config.toml
d_model = 64
head_dim = 32
vocab_size = 2217
norm = "layernorm"
tie_embeddings = false
init_std_o = 0.0133
optimizer = "muon_variant"
lr_head = 0.0101
seq_len = 768
steps = 7382
Each number is 50 + 10 x the weight over its row's rms, rounded and kept within 0 to 99. Layers, rows and columns count from 0. The size before them is the row's rms in percent of the matrix's.

# layer 3 attention query, 64x64, rms 0.184, rows 0-31, columns 0-63
083:61 55 44 42 58 58 50 56 39 65 51 51 55 38 68 22 55 40 34 41 42 49 65 47 54 50 46 56 47 39 57 57 46 71 45 57 52 63 49 45 48 37 53 68 47 44 52 50 64 46 23 34 60 40 60 43 41 57 46 50 39 48 41 60
079:39 60 69 50 53 44 53 44 60 40 72 68 51 41 40 36 45 38 50 43 61 54 68 34 59 53 33 40 46 46 30 48 44 54 60 42 43 56 47 59 64 43 58 43 44 50 33 42 49 49 39 53 42 56 59 61 56 56 62 46 66 43 53 30
096:42 55 62 55 36 57 44 34 51 40 39 52 48 54 49 38 54 49 54 66 50 39 60 44 64 49 52 45 45 41 53 74 44 27 50 69 38 55 60 69 60 53 35 43 47 56 40 53 49 43 29 54 54 39 63 49 54 50 57 65 58 56 32 56
112:66 55 50 59 62 49 50 50 43 57 45 66 42 33 54 34 37 48 47 59 34 35 58 54 55 61 72 52 43 47 63 53 39 53 39 40 51 39 46 65 46 45 72 58 43 55 38 55 48 58 65 46 51 37 44 71 35 51 35 53 39 56 42 48
082:65 65 31 57 49 52 63 61 40 57 50 61 48 41 54 46 60 39 53 59 49 49 52 64 46 55 62 56 60 44 41 53 33 37 78 37 49 70 61 43 45 46 69 43 48 42 48 48 65 45 42 39 40 41 63 56 43 49 57 42 35 46 53 60
104:63 36 67 43 50 46 55 51 61 38 51 44 49 44 70 45 62 52 59 51 44 52 34 31 56 46 34 46 56 42 57 46 50 80 49 36 45 46 52 56 32 46 31 70 49 41 53 42 58 51 44 53 56 46 55 48 49 37 48 56 48 73 37 57
091:54 67 48 52 45 52 54 48 33 45 51 69 43 50 59 46 28 53 55 48 51 45 35 54 40 81 58 61 62 51 60 43 52 46 32 36 62 46 52 37 58 53 38 50 32 36 59 40 61 62 64 48 43 53 55 66 47 47 49 65 55 56 46 52
092:49 55 62 49 45 46 39 48 44 47 50 78 55 70 62 42 46 46 50 52 51 41 50 48 40 40 57 41 45 27 39 50 74 59 46 60 50 53 48 65 54 60 52 40 35 45 27 44 62 39 57 54 69 58 34 51 46 59 59 44 49 59 64 51
101:55 40 44 56 58 67 54 57 44 60 55 52 50 38 42 46 61 27 57 56 45 42 55 74 58 51 46 44 44 42 53 66 22 49 61 56 38 54 54 55 68 62 47 70 45 60 39 42 57 49 36 46 64 47 46 31 38 45 61 49 53 51 50 56
085:40 64 40 57 75 40 39 51 46 60 41 53 51 42 56 45 35 57 38 56 45 60 46 60 63 35 55 53 73 51 39 41 48 57 48 58 47 44 32 62 46 63 64 54 29 58 39 66 54 57 72 39 45 52 43 53 41 58 57 53 52 58 49 48
093:36 61 72 44 62 38 58 50 56 48 42 38 47 56 25 55 60 35 49 53 46 49 50 50 42 46 56 43 51 35 43 56 44 38 57 60 64 56 55 38 54 42 44 49 51 44 55 40 58 54 54 42 47 75 58 62 32 49 64 60 29 55 49 70
084:42 38 53 53 55 48 47 59 51 44 53 40 46 50 27 38 53 62 46 40 50 40 57 54 45 54 52 49 73 59 69 60 54 45 51 49 42 51 62 69 63 35 39 38 53 69 49 59 56 49 54 49 63 38 66 38 30 41 53 42 33 58 62 36
089:58 53 56 46 57 56 46 58 48 54 32 51 42 36 46 45 53 28 65 50 53 42 52 47 51 52 39 41 46 57 58 46 37 55 58 46 42 53 49 45 34 35 43 50 77 62 37 38 63 56 61 48 61 35 64 52 58 54 50 52 42 57 30 77
096:57 63 50 56 56 43 48 34 41 61 56 23 56 35 62 66 40 48 66 47 58 43 52 46 43 60 55 34 45 44 44 51 62 53 46 56 37 48 46 54 75 56 58 56 53 36 47 51 48 59 37 54 43 53 30 48 63 41 46 73 58 47 64 53
087:38 52 63 54 55 71 47 53 66 34 57 51 50 57 50 40 51 46 72 70 57 53 47 41 50 63 58 33 49 55 54 64 37 48 60 59 16 48 47 47 56 51 54 46 41 50 55 33 46 39 60 48 50 43 46 47 52 42 64 58 59 36 55 39
081:47 51 47 70 46 56 52 37 35 59 38 63 39 42 56 67 51 61 49 53 45 55 40 44 49 45 59 36 51 51 72 45 53 67 29 61 42 49 30 53 40 32 35 55 60 45 49 49 46 54 38 64 63 49 59 51 44 50 36 64 56 55 41 41
080:65 71 57 59 55 42 42 46 27 62 61 44 49 60 51 52 36 62 41 43 57 51 60 55 39 54 46 58 45 51 42 21 51 41 40 39 36 44 61 49 51 41 53 44 29 47 64 57 42 45 53 41 47 47 62 52 64 57 52 60 33 46 57 36
094:44 52 46 39 54 53 48 39 40 46 50 54 66 45 56 68 42 43 31 36 45 48 58 66 42 55 51 64 53 63 54 38 60 69 40 64 54 65 46 37 45 48 30 56 65 48 59 53 49 56 56 40 36 45 49 33 61 43 39 58 65 35 38 41
091:48 49 42 40 39 33 52 48 37 60 56 52 72 45 52 63 57 49 46 58 45 63 52 26 27 64 54 55 41 54 59 42 40 54 43 51 48 53 51 57 42 61 58 37 32 45 51 50 47 36 73 41 64 42 42 45 57 49 62 50 55 53 64 33
110:50 40 57 55 43 63 45 48 45 47 73 54 59 69 53 65 35 54 47 50 41 48 53 44 63 64 39 47 48 68 66 53 38 45 59 48 29 54 50 51 44 54 53 52 55 26 59 43 36 58 49 32 42 42 38 31 52 68 51 49 58 47 47 61
089:45 37 45 50 54 40 54 61 48 58 53 48 50 35 75 35 53 43 55 45 39 35 60 59 43 48 49 39 31 48 62 57 47 73 56 78 43 54 45 53 57 49 47 49 60 68 49 65 51 48 58 35 53 49 39 31 37 57 53 55 52 54 38 48
092:60 37 39 50 64 42 50 53 40 47 63 49 44 52 60 56 29 38 58 39 48 58 56 67 56 65 61 50 44 48 19 56 53 64 39 60 56 48 59 47 46 61 45 50 32 50 61 66 50 33 55 53 41 36 47 37 50 60 42 58 49 54 49 66
097:42 51 51 58 47 50 48 50 45 62 57 52 46 40 47 50 66 61 66 48 43 36 44 52 53 43 69 37 44 43 57 44 62 52 52 67 58 47 58 32 41 32 56 61 66 56 25 55 59 57 43 62 41 60 59 48 34 52 58 54 28 54 42 69
087:51 53 43 48 48 29 52 40 47 61 58 67 45 67 50 41 54 46 55 60 56 59 59 47 50 41 58 41 49 62 72 38 57 35 41 35 61 39 51 49 35 58 60 20 33 54 39 50 37 52 32 51 62 47 46 58 50 52 51 55 52 44 52 64
098:62 56 49 57 65 52 38 42 47 54 24 53 43 18 40 49 46 54 59 56 59 53 49 49 48 50 51 62 37 47 44 41 44 37 53 31 52 58 44 52 53 53 36 56 74 38 46 51 68 65 46 53 33 49 54 55 48 51 37 48 56 60 61 61
092:66 47 52 43 60 34 52 45 39 58 39 48 53 28 70 40 54 57 50 51 49 42 64 58 32 27 73 50 57 53 31 60 43 47 60 52 64 60 59 36 43 46 47 59 58 61 41 43 63 46 52 48 53 51 62 52 44 47 51 56 47 56 32 38
084:46 51 49 52 29 51 43 56 53 54 79 38 60 54 49 41 57 50 73 49 68 36 54 44 49 42 58 61 51 35 42 54 53 59 43 61 43 52 45 43 50 59 56 40 62 43 30 43 48 52 74 54 47 50 45 46 48 55 39 62 32 43 69 49
106:45 47 53 49 36 47 63 72 49 56 64 48 53 46 36 38 43 64 45 55 27 48 54 41 34 54 42 55 49 60 63 48 39 26 58 46 51 40 45 57 69 41 47 52 61 46 68 43 36 60 57 49 51 41 67 56 45 55 60 56 46 55 35 34
089:71 55 64 44 55 49 66 57 37 79 42 49 39 54 30 49 44 60 43 36 59 55 43 56 45 45 38 49 57 38 32 30 63 42 34 46 62 53 50 50 39 50 46 59 44 59 61 52 57 59 55 48 48 68 41 59 65 48 51 44 49 50 57 54
093:59 33 56 60 57 54 38 60 29 60 37 56 61 31 47 30 42 62 51 63 44 60 62 34 40 40 53 67 25 42 54 48 48 52 53 38 43 62 41 53 54 51 67 45 36 48 48 56 45 54 58 46 65 52 37 55 57 46 39 48 56 61 55 46
087:61 46 43 54 67 70 65 57 44 37 59 40 47 51 36 39 49 50 54 55 50 55 61 39 57 38 53 45 53 51 34 67 30 35 51 58 54 49 53 48 51 51 53 64 56 58 43 52 55 55 35 31 46 46 43 34 38 66 68 28 60 51 53 58
095:45 43 53 44 35 66 37 47 69 43 54 37 55 64 47 60 55 49 22 45 61 61 49 43 76 61 42 45 53 68 52 51 46 63 39 45 56 61 45 53 54 60 56 39 56 44 59 51 41 57 38 53 62 50 54 44 45 59 55 58 55 35 42 31
# layer 3 attention key, 64x64, rms 0.157, rows 0-31, columns 0-63
106:49 65 61 41 59 45 33 48 40 46 36 44 59 41 50 51 58 44 42 54 57 56 55 51 42 57 60 56 51 56 58 44 35 50 45 78 45 56 52 42 41 42 43 44 26 55 36 61 52 50 53 32 56 31 52 44 61 67 43 51 74 43 48 65
096:51 34 37 43 45 69 53 58 58 35 70 43 59 19 33 43 47 39 61 37 52 42 50 42 64 53 55 47 48 45 64 59 60 54 61 25 45 62 47 49 49 66 61 53 44 48 56 51 52 54 61 53 56 47 49 47 50 53 32 44 54 62 41 46
097:38 60 47 57 52 49 50 51 45 60 52 61 66 46 53 26 52 52 54 59 52 47 44 51 66 38 41 48 51 47 66 37 48 43 67 50 48 45 47 34 54 42 60 35 41 52 39 67 47 36 51 38 71 42 61 28 47 38 53 54 52 36 65 68
107:50 44 45 61 60 51 50 51 35 51 53 67 56 39 67 31 40 49 42 42 44 54 36 46 52 60 49 48 55 36 54 49 44 47 46 68 76 52 59 54 43 60 55 52 40 63 52 64 46 55 42 69 23 32 44 51 46 57 50 54 44 30 55 56
120:63 29 41 63 49 64 47 61 30 55 51 42 44 42 57 58 43 60 45 53 38 55 26 37 60 58 48 52 47 42 65 47 40 48 39 74 50 39 60 53 61 41 47 62 55 39 53 48 54 53 47 43 57 39 62 41 60 43 36 53 69 39 59 54
103:42 53 52 66 59 55 43 53 53 45 42 59 42 46 53 60 40 56 39 35 66 62 60 62 52 50 65 60 45 57 41 54 35 39 69 45 66 52 54 47 34 58 44 61 36 57 50 65 55 51 50 35 32 39 56 68 41 48 60 48 27 53 58 38
115:48 60 65 57 41 45 32 44 28 45 52 37 41 54 78 46 48 51 63 46 61 40 59 62 56 40 69 51 39 57 47 67 60 42 50 50 62 44 50 41 45 51 65 60 48 42 53 31 35 52 34 59 57 52 38 48 46 46 38 56 50 54 62 61
123:57 53 58 52 40 53 38 68 67 45 68 45 52 55 45 44 65 35 44 50 51 55 35 51 46 47 69 59 53 55 39 60 57 51 67 33 58 65 40 51 49 59 65 44 56 42 30 56 43 36 49 47 51 60 37 56 46 31 49 34 40 62 62 53
115:51 43 37 60 47 58 36 46 56 38 57 61 67 45 42 42 61 53 40 55 47 63 55 42 56 46 46 59 43 47 67 42 38 63 39 59 66 42 62 51 66 44 33 31 51 58 46 52 53 39 47 41 60 40 57 48 67 69 34 61 54 38 38 62
106:42 74 56 38 50 52 43 46 43 49 51 43 59 47 48 53 51 58 42 52 43 55 47 42 30 54 50 76 55 65 37 50 70 57 52 34 57 43 30 43 58 58 50 36 53 50 49 50 52 51 35 76 44 28 51 46 48 58 47 53 57 61 35 52
124:51 46 53 50 55 45 54 37 60 53 59 61 58 64 75 62 43 53 42 37 48 41 42 66 60 60 45 52 54 48 57 53 54 55 37 54 64 64 42 45 31 40 43 52 73 38 43 67 50 38 37 42 48 46 58 40 61 42 40 50 61 41 26 51
102:54 47 49 43 50 51 53 44 36 39 57 59 53 37 60 52 56 55 62 65 52 46 36 47 68 47 35 63 44 61 55 48 44 65 34 42 63 49 65 28 60 44 41 34 56 51 30 44 55 39 53 46 46 41 47 48 46 64 74 41 50 35 37 45
117:41 47 45 51 60 62 49 25 56 49 43 60 46 45 53 56 46 65 48 39 34 43 45 65 41 34 63 46 59 50 33 63 41 50 47 67 69 51 45 31 41 60 50 47 43 47 38 55 74 42 62 53 46 60 40 58 57 63 54 52 49 40 40 44
112:54 41 59 49 49 37 55 42 53 42 50 54 46 52 36 40 65 41 26 57 45 53 69 50 56 52 57 20 47 55 55 59 67 32 59 42 51 57 62 67 58 54 72 58 54 59 44 42 47 49 39 43 48 45 42 54 52 36 58 52 43 66 42 59
097:56 39 45 43 44 44 58 50 55 55 62 65 45 30 41 65 50 48 56 49 35 55 52 52 66 45 71 51 47 46 52 61 43 40 66 22 62 41 42 66 53 50 58 50 48 62 61 49 49 43 67 47 46 53 58 58 51 42 29 64 43 30 48 49
105:48 55 46 40 47 51 56 45 46 47 34 46 59 56 71 45 64 43 46 38 47 56 60 51 50 39 53 57 67 56 44 58 41 43 43 66 48 43 65 52 39 57 62 45 60 57 63 46 51 34 63 59 33 45 48 21 42 60 60 29 42 39 60 58
094:66 51 60 39 49 34 46 40 37 49 68 35 38 49 59 47 38 48 59 74 54 50 56 51 40 53 46 43 49 64 47 64 47 44 46 37 43 44 46 41 49 59 72 61 63 45 43 34 34 46 43 52 58 42 42 61 53 61 57 37 55 65 42 66
111:45 55 67 41 41 54 32 37 33 42 42 20 58 73 39 64 58 49 54 43 58 40 68 51 36 41 56 37 44 61 45 62 51 47 38 62 50 52 41 44 43 55 55 42 47 49 69 59 41 61 64 59 45 52 48 45 50 47 49 50 62 52 47 53
108:71 49 77 47 46 53 58 45 47 47 61 48 41 60 33 57 54 55 50 54 55 63 44 41 42 51 42 57 40 57 56 60 50 63 53 22 28 49 41 56 47 45 65 49 47 52 56 38 40 65 57 58 50 54 29 39 50 32 58 37 52 44 45 53
119:58 44 58 47 50 44 54 55 55 77 55 38 36 47 31 54 52 48 66 40 48 39 68 44 55 42 42 50 52 47 45 57 35 21 43 62 46 39 40 59 43 56 43 35 50 52 54 56 55 49 34 45 53 63 45 49 42 54 60 55 45 54 61 75
099:37 58 52 53 63 45 28 48 55 54 40 57 66 60 32 50 48 58 50 42 37 63 53 57 41 48 59 43 48 59 43 45 49 54 50 51 62 37 51 62 39 54 50 38 40 51 47 75 66 40 77 41 38 35 46 38 59 54 64 47 55 58 52 37
092:61 46 42 55 44 21 23 30 42 56 43 50 58 58 44 41 55 48 49 54 58 48 41 39 63 53 48 63 55 45 59 61 49 39 55 44 61 37 49 52 71 62 37 51 35 47 52 64 46 59 53 51 49 50 55 58 48 57 53 40 55 62 72 63
132:47 48 40 48 53 47 52 47 58 56 50 77 56 61 70 49 55 43 30 56 50 34 49 58 48 40 41 46 41 50 48 57 57 49 54 79 54 48 52 52 39 45 38 51 73 52 47 61 61 26 62 43 39 32 51 39 43 51 52 37 61 54 47 45
104:52 64 47 37 27 55 57 65 42 44 60 45 42 56 44 27 63 70 50 65 51 43 44 55 65 51 44 65 52 41 38 54 65 57 59 51 41 41 37 55 41 57 61 59 46 42 48 37 43 39 58 56 56 60 35 54 37 45 58 53 43 64 39 40
107:23 50 47 63 54 51 57 43 52 45 36 42 57 34 76 37 45 47 51 51 57 48 50 39 38 36 49 37 47 49 56 64 55 54 47 57 50 49 59 30 55 59 66 46 52 50 61 49 83 61 39 45 57 55 42 53 55 53 53 46 67 44 49 48
099:47 35 40 53 54 46 44 44 56 32 39 53 47 42 57 53 39 65 38 62 57 42 37 52 38 64 65 48 31 56 46 48 49 70 46 59 53 58 55 48 49 49 63 69 34 38 60 63 54 37 58 55 41 40 60 48 56 46 49 67 69 38 37 48
114:67 50 53 56 52 34 52 47 62 44 80 54 48 52 52 50 66 41 49 46 38 28 52 51 38 45 48 55 46 47 51 48 53 42 70 25 53 47 45 49 46 46 54 57 48 55 39 41 62 34 61 44 44 47 36 64 54 41 42 44 63 67 49 30
106:68 48 53 49 61 42 54 45 33 52 40 56 48 36 63 39 44 43 76 50 72 55 63 46 72 54 41 51 51 54 37 36 40 47 40 41 42 41 50 36 44 60 52 40 51 44 56 43 57 44 52 34 57 57 51 39 65 61 59 54 54 42 30 57
103:48 56 73 51 45 49 46 38 66 38 66 50 45 56 59 35 38 49 32 52 63 44 65 39 35 64 42 50 57 55 45 48 44 55 45 67 46 67 54 34 63 56 43 69 64 46 48 32 55 42 40 39 52 53 54 46 55 66 43 38 58 53 53 48
103:44 45 60 47 44 40 56 56 51 49 37 51 59 15 48 47 47 45 52 66 55 62 50 43 38 58 52 56 53 51 45 49 39 67 61 28 38 64 59 58 36 49 49 49 32 53 56 60 59 56 53 42 50 50 34 57 68 39 46 42 63 41 49 66
116:45 52 42 42 57 36 31 48 62 56 47 54 58 32 51 48 48 53 56 66 53 44 57 28 51 46 44 66 50 51 65 42 43 65 40 67 60 53 43 42 55 63 41 37 44 58 45 38 65 54 51 48 70 42 53 30 62 64 52 70 60 46 40 48
116:56 42 44 49 65 51 69 66 50 50 54 40 54 48 36 73 63 36 57 45 49 49 54 48 47 65 51 48 58 51 41 45 56 43 49 44 39 58 56 53 34 43 47 36 37 58 48 42 37 58 38 62 63 69 52 43 48 74 47 41 28 43 44 65
# layer 3 attention value, 64x64, rms 0.205, rows 0-22, columns 0-63
073:51 50 55 51 52 52 44 62 54 42 71 29 57 47 40 55 53 58 58 47 55 62 68 45 49 53 40 33 34 67 41 49 43 52 44 50 54 52 48 64 63 40 50 56 58 34 36 72 43 63 33 44 44 39 47 42 57 55 54 33 57 45 44 72
077:50 66 51 44 44 54 60 42 31 45 49 55 56 57 62 42 52 45 41 58 52 52 38 49 35 56 62 50 79 29 37 49 56 56 40 47 57 61 58 45 47 46 41 44 31 50 39 49 60 43 44 63 45 38 42 83 48 56 53 43 50 50 64 52
080:44 56 62 63 62 52 68 64 58 64 41 51 62 39 52 33 59 36 34 60 44 47 50 54 37 56 57 49 54 46 55 40 42 45 45 43 52 37 48 55 55 50 48 52 63 20 49 43 61 45 76 36 50 37 55 54 53 40 66 54 50 37 48 43
074:52 63 61 40 45 45 61 40 47 56 48 36 51 55 60 43 60 59 42 20 45 52 49 51 65 53 63 68 50 62 32 57 38 42 67 53 65 37 50 63 54 39 60 50 47 51 51 69 50 52 64 29 45 40 58 47 41 49 48 40 54 49 55 38
082:65 45 52 44 35 51 40 64 45 73 47 55 60 68 61 38 28 58 50 58 59 44 64 50 46 56 52 32 46 46 41 49 52 49 41 49 41 36 36 59 53 65 47 53 69 53 52 56 55 53 49 66 30 38 50 49 49 47 60 61 54 37 48 31
080:62 32 67 45 51 57 62 36 58 49 40 52 32 37 52 64 64 53 55 44 42 47 40 51 65 34 46 72 37 57 69 53 46 51 63 53 51 48 44 52 45 30 50 27 59 56 55 53 64 40 52 44 42 40 49 45 61 38 43 46 57 58 47 57
077:30 54 38 42 63 53 60 40 71 45 47 45 45 37 51 49 67 54 36 35 42 56 48 49 32 26 39 48 66 58 58 46 38 42 58 45 61 54 58 44 30 59 54 48 67 59 54 49 45 60 53 41 57 55 57 55 63 40 44 52 65 58 58 50
091:45 47 49 45 79 39 73 46 58 57 46 57 28 47 54 53 47 53 50 49 50 44 54 71 41 30 52 48 67 47 64 54 35 43 60 65 42 35 51 55 34 69 62 43 34 52 50 58 44 50 44 47 52 55 44 41 43 39 58 54 60 53 46 47
077:51 55 66 63 46 64 46 61 44 39 68 41 33 52 45 37 44 41 57 70 75 53 59 45 49 44 42 41 52 45 60 61 38 41 72 56 45 50 55 48 45 47 49 63 38 52 43 62 50 34 50 57 59 28 62 54 44 50 57 48 37 61 42 57
096:59 44 39 40 44 40 51 46 42 33 46 71 42 60 54 36 56 56 72 45 50 48 41 65 52 67 64 51 56 48 57 46 62 45 25 41 50 42 40 58 39 59 33 45 50 56 43 48 62 51 32 73 54 54 39 45 59 53 46 55 48 59 60 39
076:39 39 35 45 31 55 52 40 76 34 60 25 58 58 50 49 30 54 48 44 45 37 46 55 51 49 50 52 51 54 58 63 42 46 50 53 40 61 31 60 65 54 46 61 55 63 52 68 62 58 62 48 47 34 44 49 53 57 58 54 47 46 44 63
071:41 51 44 49 49 64 41 50 69 52 60 27 59 63 39 39 47 51 53 52 57 65 43 55 61 58 54 63 61 49 60 51 35 59 51 50 61 56 45 65 39 51 72 58 45 46 35 65 50 39 47 30 58 33 39 38 38 52 48 51 36 54 58 59
090:48 48 58 36 66 50 65 63 40 51 50 57 49 44 57 28 45 38 62 62 38 54 62 49 34 48 49 27 84 52 43 68 54 50 39 48 57 48 49 54 59 50 32 51 49 61 57 48 39 49 35 46 51 46 48 67 53 44 53 49 60 43 53 45
084:64 43 37 60 51 35 39 51 53 43 31 32 39 68 55 50 41 52 26 48 40 50 61 55 58 37 45 52 50 63 41 47 36 55 60 49 63 38 44 50 51 78 48 58 36 53 59 62 57 51 45 47 40 50 40 53 58 50 61 54 58 68 49 45
082:56 50 56 62 54 72 32 33 49 41 66 54 47 57 45 69 53 36 47 60 43 62 33 59 40 46 39 43 55 47 47 50 37 49 36 55 43 49 61 59 37 45 59 66 44 54 32 52 50 54 64 45 64 44 54 49 37 57 57 54 58 64 29 45
071:39 60 34 42 39 42 47 57 40 52 40 46 37 72 57 58 61 60 41 48 50 63 44 37 44 47 47 63 40 46 25 78 60 56 38 42 69 53 64 46 46 46 56 52 54 36 47 52 51 42 52 51 53 50 56 51 57 55 52 53 42 37 72 58
090:25 49 49 60 58 46 48 40 53 22 44 46 52 43 56 71 47 61 48 39 36 44 31 50 55 45 66 50 62 64 41 57 55 45 29 56 45 59 51 46 62 47 51 45 28 61 53 52 53 39 58 58 60 42 59 68 47 51 50 56 45 45 50 59
090:54 47 54 46 54 56 46 59 80 32 34 53 48 55 59 55 64 39 38 58 39 47 59 50 53 36 28 55 71 57 58 59 33 45 52 53 49 48 59 50 36 38 48 54 50 60 44 45 42 53 48 24 63 55 38 58 56 45 53 43 56 62 40 50
104:41 63 46 42 26 47 55 40 48 55 55 50 64 41 52 61 48 47 47 36 54 47 63 38 57 52 47 50 49 64 54 63 58 50 78 34 54 47 56 51 55 40 42 67 44 60 38 51 59 72 66 53 25 54 47 48 49 61 43 42 49 44 39 43
089:49 52 42 59 35 50 55 38 60 64 74 35 58 52 64 49 35 43 40 50 40 26 51 58 48 35 39 31 61 45 41 68 35 48 55 53 62 62 56 48 66 58 54 61 44 42 61 56 45 49 51 39 54 39 50 53 40 60 52 41 51 37 62 54
078:48 62 40 34 64 44 47 47 43 36 42 61 49 59 59 38 41 56 40 57 51 42 43 53 64 54 54 59 63 38 46 46 55 36 41 52 42 43 46 53 31 57 66 54 45 83 55 56 45 39 52 52 74 55 62 48 60 37 57 50 47 39 54 39
067:36 29 52 58 51 56 35 42 63 46 47 36 36 55 47 54 43 58 50 49 54 47 51 53 43 43 36 37 56 62 61 60 37 51 68 54 67 58 47 38 58 58 65 54 41 62 56 59 56 42 62 48 40 23 72 46 55 45 51 44 45 68 52 47
090:46 55 36 53 41 48 47 44 43 60 60 57 47 47 72 49 48 42 47 49 30 67 57 58 34 43 50 44 60 47 21 51 42 55 51 47 58 58 50 57 71 49 45 56 62 49 65 64 55 48 54 45 49 17 58 54 35 50 46 46 62 60 52 51
# layer 3 attention output (transposed), 64x64, rms 0.349, rows 0-21, columns 0-63
061:45 67 29 53 52 45 61 55 62 64 45 60 38 36 59 52 73 33 50 53 58 59 57 36 43 38 32 46 49 45 59 43 42 69 45 29 55 49 49 31 38 47 51 60 56 58 49 58 51 45 54 55 50 48 57 64 46 64 60 56 33 49 46 49
076:39 49 61 60 38 55 56 51 56 51 49 28 65 50 43 53 39 57 37 49 48 50 47 40 51 60 33 40 45 61 58 58 33 42 55 59 37 43 51 71 63 53 52 47 49 44 67 51 31 57 67 35 65 50 55 38 45 51 67 42 59 56 58 32
080:51 42 41 39 46 43 44 51 43 47 58 40 61 66 37 42 53 44 40 25 55 54 53 39 48 57 44 47 58 63 50 63 69 42 43 59 61 38 51 50 44 59 67 38 39 55 53 54 46 44 53 55 69 41 49 40 65 57 51 28 58 50 76 48
055:42 55 60 47 50 52 28 48 40 55 53 69 43 68 50 43 45 53 45 46 69 66 50 43 38 59 63 40 45 54 49 25 42 41 46 36 45 42 45 64 32 58 68 51 48 60 45 65 61 37 60 58 49 50 48 66 52 51 48 33 42 43 50 56
087:44 61 69 37 48 52 56 56 54 40 41 28 46 46 40 54 76 36 53 54 65 66 52 34 50 45 51 48 52 52 50 55 55 64 55 33 56 63 35 39 47 46 46 53 28 54 50 42 55 47 44 40 59 55 55 46 61 36 52 46 43 45 58 75
078:46 38 50 56 61 35 28 42 44 34 43 60 44 59 54 50 28 48 56 48 73 58 52 68 53 55 58 49 43 36 45 34 60 55 62 58 49 61 47 53 36 68 58 36 47 60 40 64 50 44 39 54 41 60 50 62 67 51 45 52 44 40 47 50
068:47 49 42 50 43 42 47 41 38 49 56 45 68 62 43 49 45 65 43 40 39 62 62 42 36 67 59 67 62 55 30 43 68 49 37 65 55 64 53 34 49 50 63 36 45 53 53 44 61 50 60 53 42 56 32 53 49 64 59 34 40 54 52 39
079:55 47 44 44 52 56 42 41 40 44 62 45 35 51 60 66 24 74 51 41 51 55 41 59 43 56 57 65 59 38 33 41 66 52 36 45 62 51 57 46 52 46 46 45 58 35 76 45 61 52 50 52 34 62 58 56 49 43 43 44 47 40 61 54
064:52 62 53 51 74 39 61 51 52 53 29 47 37 35 66 52 49 61 56 50 39 49 36 62 35 44 45 51 54 60 38 66 57 36 35 39 48 50 39 53 64 48 52 45 47 52 60 58 41 60 57 57 41 38 54 50 48 46 71 49 48 68 52 30
088:48 61 54 55 51 61 40 46 55 51 32 32 49 46 49 55 38 45 51 70 54 37 60 46 46 39 50 34 51 37 50 72 48 65 60 64 38 57 53 53 67 37 34 58 60 48 59 47 59 58 47 47 48 45 47 26 51 50 57 53 63 32 39 65
066:55 41 35 39 69 41 44 61 55 60 45 68 63 52 41 43 46 58 47 72 50 67 46 32 51 55 64 43 47 42 61 44 55 61 53 44 49 34 56 58 49 42 64 36 39 51 50 60 32 54 64 47 45 51 43 61 51 47 42 49 35 31 48 66
064:55 48 43 46 64 32 52 52 44 60 53 50 44 42 70 57 48 62 61 57 51 52 48 46 33 52 64 47 37 53 47 32 58 55 46 44 45 31 35 59 32 50 50 50 62 53 64 51 49 59 67 73 40 43 43 49 46 46 44 77 53 43 35 49
091:38 44 51 46 30 60 65 47 56 50 72 54 44 48 64 70 39 52 35 45 43 56 37 44 56 53 39 41 65 67 60 62 49 58 41 46 47 64 49 45 46 40 33 74 51 41 54 50 49 57 50 53 34 41 51 51 55 39 69 44 57 45 47 38
081:48 47 61 30 55 48 41 36 63 40 57 76 49 63 24 62 54 68 32 57 69 52 41 43 45 58 52 48 55 36 50 47 58 35 44 55 46 46 55 45 50 36 58 42 49 42 58 53 52 56 56 57 39 61 47 56 38 61 47 38 58 44 47 65
075:55 48 37 63 46 63 56 56 51 67 50 51 48 27 55 64 49 50 69 56 43 44 46 42 47 58 42 64 31 46 49 64 32 32 46 27 55 38 45 54 58 49 57 47 43 46 49 42 51 58 61 49 48 45 46 75 46 40 42 70 55 63 52 43
062:54 44 70 50 48 55 55 63 51 54 59 55 56 80 48 42 73 50 36 53 48 48 64 46 55 75 46 42 34 44 55 34 48 37 58 47 44 51 49 59 40 50 60 49 44 67 44 55 38 37 35 34 48 42 61 52 51 52 49 47 41 37 50 36
075:58 46 51 54 42 40 50 65 36 58 45 63 54 55 40 39 52 42 50 63 48 49 53 48 39 67 55 61 50 46 67 35 48 56 57 30 33 40 58 60 78 52 68 38 43 37 54 39 38 54 65 38 58 45 38 62 58 46 50 54 43 41 44 60
090:56 49 45 38 51 34 51 45 50 51 63 70 49 48 60 54 42 62 34 56 56 52 51 48 44 57 58 43 35 46 40 57 51 40 42 48 62 53 39 41 52 60 56 43 29 46 50 58 60 44 70 55 24 54 35 60 64 53 56 61 73 47 48 29
086:53 49 39 71 48 67 51 48 57 48 49 53 55 57 34 25 49 53 33 60 38 62 47 62 53 42 61 49 59 42 50 61 43 47 54 59 62 57 47 49 37 60 53 56 54 59 31 52 67 34 61 32 61 52 44 49 30 38 57 35 53 56 45 45
079:53 59 61 30 37 35 54 62 51 62 55 60 54 35 37 32 56 72 39 55 54 68 52 32 42 58 46 48 40 64 54 38 44 47 51 36 61 39 50 66 54 47 57 46 42 45 44 44 49 50 62 59 61 47 59 55 60 38 62 42 48 52 56 32
060:51 54 55 41 64 57 45 51 38 62 44 47 58 52 59 59 51 49 63 61 46 53 48 45 46 70 62 53 49 70 49 48 52 43 41 53 33 39 53 51 65 44 46 38 35 35 65 47 55 45 63 44 33 45 38 22 45 55 48 45 57 35 70 64
056:41 57 42 40 62 41 36 53 53 40 34 47 55 60 38 50 63 72 42 48 65 54 49 48 38 68 52 61 66 56 46 45 66 34 56 56 37 43 51 49 57 45 62 26 55 51 42 54 41 66 56 40 48 57 48 60 38 64 61 42 39 51 44 40